config.yaml
num_hidden_layers: 19
hidden_size: 224
num_attention_heads: 4
num_key_value_heads: 4
head_dim: 64
intermediate_size: 896
vocab_size: 8192
hidden_act: "gelu"
norm: "layernorm"
norm_place: "pre"
norm_eps: 1e-05
positions: "learned+rope"
rope_theta: 10000.0
rope_fraction: 0.25
qk_norm: false
attn_scale: 0.125
bias: "all"
tie_word_embeddings: false
parallel_block: true
init: "normal"
init_std_qkv: 0.0247
init_std_o: 0.0
init_std_up: 0.0247
init_std_down: 0.0
optimizer: "muon_variant"
learning_rate: 0.00929
lr_mult_o: 2.0
beta1: 0.9
lr_head: 0.00641
max_grad_norm: 1.0
warmup_steps: 200
schedule: "wsd"
decay_fraction: 0.903
decay_shape: "sqrt"
final_lr_fraction: 0.1
batch_tokens: 32768
max_seq_len: 256
doc_mask: true
train_tokens: 308100000
max_steps: 9403
dataset: "wikipedia_en"
Each number is 128 + 32 x the weight over the matrix's rms, rounded and kept within 0 to 255. Layers, rows and columns count from 0. Numbers have three digits each.

# layer 6 MLP up, 896x224, rms 0.107, rows 886-895, columns 112-167
059124148155075138123094163140123140166112094124166105132151125134069144104146134132145152109182116168121155102135119102141141079108098138087141113186138063163137114164
093113186117154116103157090085180113181104169143110069093098123125142036128115105173084145165139141101113121157109125067133131123175123126143035091076126123129180170073
085182134141158092068148119140131112107108135128104127114165146127162052172119124084075131159159127138150123111131129090115147148136152169124119112117093143140107098142
098111088140089121160163119094153124101104164125114143082147135096132055134120127119119145137113107217126103156087172151101129150077167091133116164101118117134137164122
182107155114089147159193192125111158104090156097190053177124144147194191111139156101151160059166071217093186158122133145147113045093137096124114087176120151148052080147
159126117136148121099237166119154158136152128128151096069191063113136096159142097134140081145119148122137131132119143097083094113161106168159116059102109156153165109164
133144148112147141177150169124130091120118139121163144171130100131122136139145064049082152107113090156067144105145132141156121156125112089053141132155099066126152128130
100189137182107142144134100097139113075074119113145111128133157118122142160093134087144110086163104131154143133087153192114126120153100077149122082113180060167067085088
127083127119086157097145097131152160091177114143116114058083207101164125048129153161137088150144156098142128224124119095100130075150128099134117150085120063118112106087
138116138102110143172082153160215121115127176084163108125162106116122100127113126086119080064181159144094128129196180129132132125098074106123102115088071081137115158147
# layer 6 MLP down (transposed), 896x224, rms 0.0509, rows 886-895, columns 112-167
121114132127113134115137126138104119147120135109135122113127129126136134126132152127128125133149108129127136135125143135128131131117140128118126124136127114134136122134
142149093094144133143076147108191092147167079100105175163098120128171139061133208153138103128129069121189136115110128102076154081111232130100134198118164084142153125121
162148140149141105124180085155146149118127157115111110172157139096137122107119135130140114137109025121097232139132124087156164109112166214163101080114137082176101049155
134106054094124079123121123153130143140084048185145116184168162081119121073174171137117155148137077094100138113151099150092079076121161090137058110127107136132153103177
104140145149114122156167166170096181061146147078206145134106145125134123144116135123116181131099064138098147108171153115111120103110135134121148127120127122155126113125
149108132141092082138159125161132163187199071119096102127168167143102177127113135154128124135070120146065144095134164167076084169097179147083119142128118130182113152100
137129086046162150121125132118097148058114149086136116110084166145155151093113116102150163127142137188076128163155154120091129115136158145075138088124118176154134174158
141127106110173077219154150113187117116100136137134179165146112163124163157143137154105151185120095160111169132108124123137071123114116138086143149174061140098116156158
130104129130112088188109115132161091106026131145171132185117100128142118167147148115191105160094097166147139094124117125144132199131155109133153133199118138116117122158
145149136098089173130105160129108098123097149122133098170149120093124111151134131063068088107119126120142074119084098137093164152149091091120124108126131125110146166173